Part of a small language model's weights: MLP 512 SwiGLU, 3.84M parameters.
Each number is 200 + 40 x the weight over its row's rms, rounded and kept within 0 to 999. Layers, rows and columns count from 0. The size before them is the row's rms in percent of the matrix's.

# down: layer 3 MLP down (transposed), 512x192, rms 0.0552, rows 354-364, columns 96-191
# gate: layer 3 MLP gate, 512x192, rms 0.0666, rows 355-365, columns 96-191
# up: layer 3 MLP up, 512x192, rms 0.0625, rows 355-365, columns 96-191
down354,097,126,225,161,186,198,242,188,344,180,213,252,217,262,196,183,187,179,180,205,196,209,203,205,262,185,130,255,149,188,193,165,84,263,229,190,297,180,184,274,206,200,193,211,185,168,153,196,277,245,129,202,187,140,267,250,127,186,208,186,213,139,204,216,130,248,227,218,192,153,166,181,217,214,171,271,238,141,231,232,198,189,165,210,246,136,269,237,228,165,199,182,247,208,208,180,191
gate355,098,230,199,172,254,188,245,184,180,222,203,192,248,216,165,173,198,191,243,238,174,120,147,158,259,267,204,141,141,244,156,184,235,181,228,186,272,132,209,182,331,182,185,244,194,180,212,194,191,260,233,193,200,190,220,234,311,181,166,187,171,216,173,249,193,193,219,278,157,200,267,168,207,237,204,213,158,249,186,288,183,225,199,241,217,196,185,225,134,164,111,239,237,209,222,185,114
up355,100,240,220,196,228,182,228,200,191,152,207,143,132,222,211,222,202,178,198,245,263,125,279,171,191,188,224,155,161,245,257,248,222,311,255,185,209,176,170,172,181,138,190,140,202,228,211,217,235,223,176,189,168,204,134,220,224,201,143,240,291,135,191,201,274,169,283,164,218,218,183,201,160,245,133,215,226,161,254,173,221,170,170,263,236,201,192,145,199,261,238,157,155,168,177,240,252
down355,101,163,201,118,196,249,170,202,212,210,180,181,168,229,284,171,173,293,215,148,246,179,136,173,188,174,163,216,149,183,202,184,229,138,184,209,225,168,179,189,65,130,242,206,187,217,207,187,156,229,261,182,204,195,187,211,191,148,248,250,190,180,243,196,199,266,173,141,167,186,325,131,193,174,189,178,173,196,94,185,203,220,219,207,183,322,189,148,178,216,199,201,154,164,142,187,195
gate356,100,265,235,180,196,188,120,217,216,245,177,270,105,207,268,182,155,199,218,207,211,160,183,231,225,109,228,208,201,166,221,226,259,227,194,215,155,138,197,162,241,168,197,184,169,170,160,218,208,233,202,178,252,280,231,173,111,244,221,199,134,234,165,166,210,144,175,162,185,206,204,285,193,155,170,174,226,227,202,219,206,234,143,219,218,193,192,168,121,160,164,221,159,225,170,269,204
up356,098,196,164,186,140,165,216,181,206,256,163,198,161,240,200,226,220,177,240,171,256,168,92,219,230,220,181,176,186,158,206,191,168,197,150,190,160,243,240,280,162,180,217,235,216,215,305,192,211,165,177,199,197,221,234,246,222,220,179,179,213,236,218,213,152,194,228,157,212,95,154,189,202,247,191,190,235,142,173,208,177,209,311,200,131,165,234,253,197,274,178,151,264,184,194,41,194
down356,100,173,228,233,213,191,237,194,244,243,139,138,258,240,154,208,260,247,166,176,202,156,251,281,211,128,226,178,181,254,188,195,182,170,184,189,132,207,245,219,100,227,202,252,199,163,208,232,210,167,108,232,162,271,243,218,180,216,231,224,231,214,168,251,188,277,171,190,203,175,214,201,191,158,225,240,145,196,193,305,177,181,180,236,177,210,241,138,219,185,230,118,143,196,136,208,245
gate357,090,208,185,163,208,255,192,154,195,212,151,321,136,232,222,210,204,179,204,276,210,208,249,209,224,250,191,326,220,187,160,224,135,135,167,211,162,181,204,158,218,214,219,119,132,205,221,192,166,167,156,277,195,218,198,259,244,220,208,255,261,227,200,208,248,231,152,140,176,182,224,220,221,170,166,238,290,226,214,211,200,288,220,210,259,232,169,276,159,178,175,186,240,269,292,263,191
up357,089,256,234,248,249,144,154,170,258,238,254,208,176,182,152,117,149,192,183,157,208,185,161,197,178,164,178,181,156,190,113,200,148,224,246,223,139,235,221,204,234,182,156,245,138,231,216,227,240,224,193,224,178,265,255,207,169,141,248,146,162,192,231,260,143,251,132,203,155,182,149,218,241,193,277,232,258,206,190,216,153,198,175,159,199,201,203,199,207,181,133,129,252,203,260,216,218
down357,089,177,142,262,259,245,182,177,196,265,177,243,156,172,188,283,137,56,219,220,217,176,168,173,174,177,256,199,158,185,135,237,146,212,136,274,206,115,221,206,234,169,181,215,146,112,239,211,168,145,226,251,134,193,176,209,211,200,173,179,192,192,165,176,289,193,142,221,212,173,158,193,203,207,259,151,199,227,237,194,188,254,161,240,134,154,179,162,215,240,168,211,203,208,232,219,225
gate358,096,253,213,201,150,178,279,150,84,149,177,203,222,205,224,214,121,235,215,259,168,163,139,211,236,150,120,149,189,193,172,179,185,193,166,167,233,180,189,235,140,216,240,160,199,184,213,162,203,255,186,205,188,197,165,225,171,139,215,232,237,225,210,124,239,162,183,202,198,135,164,266,278,253,233,185,170,207,173,248,234,146,267,213,172,224,173,166,233,291,165,206,159,251,177,185,132
up358,095,227,248,195,267,224,205,213,199,130,220,226,180,242,228,247,161,215,170,193,231,162,162,217,220,213,205,186,164,237,195,189,188,162,122,207,140,185,202,180,191,175,257,182,234,285,142,165,193,147,209,178,210,268,224,169,182,193,220,170,189,207,174,219,177,244,228,206,195,120,208,195,89,227,165,229,174,146,250,200,237,133,202,123,214,177,173,320,211,122,194,141,157,191,147,222,232
down358,098,199,201,254,201,152,210,133,208,224,204,179,247,294,247,228,242,285,208,162,159,220,180,232,205,179,192,251,188,211,172,210,197,196,205,124,250,188,241,177,170,205,203,288,190,183,232,184,239,221,288,199,230,263,172,165,123,137,303,224,167,227,243,207,225,203,217,141,199,243,200,207,150,228,171,195,139,177,178,223,287,231,173,221,205,239,236,232,171,262,160,192,218,195,235,177,207
gate359,102,230,148,183,128,167,188,225,249,162,145,235,196,227,168,144,202,190,216,145,167,239,237,183,148,162,142,138,191,195,277,187,145,162,162,146,133,126,235,207,239,204,106,230,270,150,70,176,201,216,113,238,166,180,195,243,169,271,255,270,164,206,134,183,216,130,230,183,249,264,182,296,217,249,252,245,204,223,215,249,205,186,161,235,215,250,194,227,278,163,169,229,241,155,226,175,186
up359,104,168,259,244,209,137,220,149,278,199,212,182,219,198,180,143,126,208,263,242,166,141,172,202,212,248,294,264,179,268,203,188,252,216,258,222,188,199,209,180,255,188,199,261,215,218,278,174,225,132,261,229,218,185,225,168,204,174,170,202,161,241,229,181,166,165,214,188,116,109,192,168,173,282,305,143,162,188,171,226,198,225,282,166,156,245,116,183,187,268,166,278,263,188,122,183,212
down359,105,250,307,195,218,241,217,169,183,144,146,226,156,206,117,193,272,123,175,106,177,145,209,90,213,232,156,175,239,143,248,183,156,201,170,198,159,86,269,206,203,175,212,150,140,195,217,227,213,222,227,248,225,188,227,232,235,205,261,194,180,133,227,184,209,151,244,157,188,139,152,259,183,240,192,217,198,222,220,257,197,238,197,220,233,243,217,193,137,229,224,258,208,240,113,199,186
gate360,108,222,204,298,223,128,162,208,154,230,188,238,194,165,218,161,225,264,229,87,155,207,221,204,262,104,130,181,106,205,243,201,251,204,260,160,249,208,129,262,191,153,159,187,255,160,188,176,235,223,191,242,257,125,274,198,143,233,247,224,164,129,267,248,166,220,163,208,220,141,175,223,226,198,170,214,259,205,180,236,183,208,218,160,232,231,157,154,207,214,190,220,252,278,174,186,203
up360,099,218,206,181,253,288,200,149,213,156,129,267,182,192,214,253,252,240,200,236,162,164,273,191,222,225,204,189,174,155,223,217,222,189,225,192,210,180,168,188,216,112,171,234,172,179,193,267,234,192,206,192,167,217,211,205,153,228,184,187,192,176,173,206,223,224,260,153,136,203,238,235,144,178,213,268,239,193,184,250,252,274,224,164,225,144,242,223,149,202,128,172,151,267,187,218,229
down360,102,107,194,204,213,222,225,182,162,138,214,169,216,198,225,189,136,200,150,217,160,223,186,152,154,183,222,126,193,180,269,189,152,257,258,195,199,203,189,195,254,118,228,273,195,247,264,184,139,271,200,245,213,249,194,170,229,204,199,190,212,138,244,209,152,209,206,168,96,255,155,163,146,217,152,206,139,144,243,242,152,188,146,167,225,239,258,149,186,280,159,148,135,202,158,191,207
gate361,113,135,147,163,120,126,217,231,220,250,140,189,250,174,159,189,134,207,262,217,183,190,170,145,159,191,201,208,211,161,190,183,230,199,167,182,249,218,210,253,127,172,226,218,188,132,149,205,166,131,157,194,204,140,258,203,243,243,230,250,236,228,153,159,236,116,206,227,185,258,199,254,233,276,223,176,192,207,181,151,243,222,237,200,180,295,102,140,264,159,141,176,212,209,190,204,157
up361,101,148,266,129,176,214,232,214,214,185,247,235,173,115,139,224,282,259,263,126,227,221,147,200,191,233,219,270,199,229,153,285,253,173,257,245,235,151,174,211,236,211,222,229,165,241,232,129,184,216,198,175,225,208,121,140,208,136,184,269,160,213,205,228,184,214,98,144,153,163,196,163,226,158,173,152,189,205,195,192,172,174,192,282,126,204,163,219,189,222,187,172,224,225,217,163,199
down361,101,257,195,187,144,175,241,171,242,153,235,192,179,143,201,227,256,270,250,147,175,243,164,120,149,223,210,232,184,172,230,261,207,199,210,213,178,129,156,184,258,181,138,190,167,244,141,189,265,165,142,201,132,167,175,249,170,169,143,153,186,230,235,277,245,174,193,157,232,186,256,180,213,219,177,202,161,248,207,151,238,115,217,182,233,221,159,148,208,301,223,148,243,136,153,201,162
gate362,097,236,190,215,175,179,170,213,229,238,168,281,236,190,136,195,241,187,223,223,202,181,238,159,208,241,231,235,191,199,169,193,137,202,238,135,230,210,171,231,184,231,179,144,202,182,153,190,167,189,172,206,189,204,276,197,247,144,254,156,240,253,188,202,191,205,120,198,201,168,173,224,177,152,196,211,234,228,232,215,197,206,179,139,208,181,176,255,228,174,201,242,226,125,228,215,214
up362,102,149,255,217,242,205,235,145,219,260,118,208,148,183,205,235,288,168,156,207,231,269,241,188,171,151,245,224,260,198,235,214,235,256,231,120,201,290,210,243,236,177,176,235,176,177,148,190,132,163,185,274,273,223,210,207,183,220,161,249,201,225,141,209,249,196,231,169,240,135,195,183,241,175,204,185,198,203,239,208,249,200,165,143,208,163,198,209,210,242,194,201,169,187,226,170,155
down362,101,201,225,226,215,152,172,173,219,140,282,219,243,251,224,162,264,239,175,172,258,174,175,205,210,242,243,199,106,189,228,284,225,223,158,168,258,217,190,168,187,195,199,206,238,115,218,191,253,152,271,237,287,167,192,233,182,214,180,190,146,221,198,163,242,187,182,167,234,218,184,207,251,219,174,234,227,168,218,203,147,204,207,241,246,253,150,218,131,172,184,237,281,226,131,240,236
gate363,094,209,254,314,217,212,218,152,168,155,166,206,157,225,195,245,260,217,192,157,238,262,233,169,163,245,157,176,177,260,191,288,194,157,229,194,202,217,147,221,225,254,156,173,169,201,153,187,162,261,149,188,173,140,213,150,167,196,252,208,167,134,141,231,228,197,161,220,217,241,252,193,197,106,215,225,234,157,179,249,170,212,152,203,147,154,201,203,248,201,266,203,148,215,222,164,225
up363,101,197,219,210,251,149,141,177,256,237,183,218,161,231,244,149,226,207,248,167,246,145,253,212,177,159,164,109,171,149,224,214,136,173,208,187,191,147,106,129,167,186,145,195,148,179,225,243,211,186,223,248,99,169,131,233,185,243,216,199,201,260,205,156,193,126,194,157,168,200,149,202,181,184,157,207,229,241,219,217,164,208,241,180,185,179,268,189,104,250,178,251,244,241,130,192,222
down363,102,194,194,134,172,199,232,166,250,155,55,186,220,173,222,208,173,220,237,199,197,165,225,148,185,188,194,192,266,206,133,180,195,239,219,221,212,228,210,164,190,222,224,185,263,206,223,212,139,160,142,168,160,122,145,190,222,231,158,206,165,140,181,213,207,250,236,164,159,213,197,189,132,223,228,215,185,155,199,161,236,212,243,237,237,180,201,205,219,178,201,233,197,197,96,241,186
gate364,099,223,242,152,172,218,275,229,172,209,165,145,152,204,137,207,175,177,210,184,252,174,264,203,191,206,271,284,300,193,260,230,163,200,149,136,211,205,168,204,186,152,212,191,193,258,185,140,171,154,234,226,187,193,224,183,209,192,210,265,191,217,211,225,114,211,184,208,157,132,150,129,126,195,213,183,212,174,250,258,248,177,197,192,221,187,196,158,183,161,156,205,242,163,202,213,168
up364,101,202,141,221,224,249,200,125,305,117,213,185,179,230,187,209,221,213,202,234,177,181,122,273,235,239,129,190,182,165,108,245,261,156,255,275,146,271,224,182,158,202,192,150,152,174,176,264,190,211,204,224,191,198,192,310,192,124,163,206,236,124,175,224,241,258,219,183,185,144,181,157,181,243,156,203,154,194,207,288,215,207,263,216,265,167,192,208,203,224,198,183,191,213,152,221,202
down364,102,197,197,188,176,188,261,175,201,227,116,268,215,202,209,173,221,271,196,289,133,155,193,186,230,169,169,210,172,225,208,156,205,230,171,228,119,151,208,156,108,249,159,216,226,176,226,274,257,190,146,230,172,171,124,218,225,243,159,178,243,274,154,161,291,182,166,144,268,214,214,198,241,193,183,166,217,283,184,164,198,240,225,251,211,280,190,270,145,186,193,190,197,173,197,161,227
gate365,094,217,199,258,200,256,232,115,189,160,161,237,141,216,130,303,158,203,207,212,235,228,244,201,118,185,211,154,211,164,224,196,204,233,257,207,159,164,214,220,217,139,169,198,198,277,147,174,160,196,177,214,245,163,176,200,240,236,233,206,202,190,229,192,206,175,221,198,255,155,222,215,179,124,141,215,280,152,221,244,196,122,158,252,229,137,214,172,244,146,159,254,144,134,191,208,228
up365,099,178,137,140,201,187,164,196,203,279,218,241,289,122,249,205,208,181,247,209,142,174,201,206,140,203,104,262,188,205,190,149,203,160,149,270,137,220,249,258,165,185,192,248,188,219,240,199,210,149,230,260,198,215,95,253,237,256,127,235,225,242,275,199,187,203,210,188,157,179,149,252,197,207,236,156,167,193,175,197,136,199,259,223,167,231,184,259,194,270,228,208,235,198,207,190,181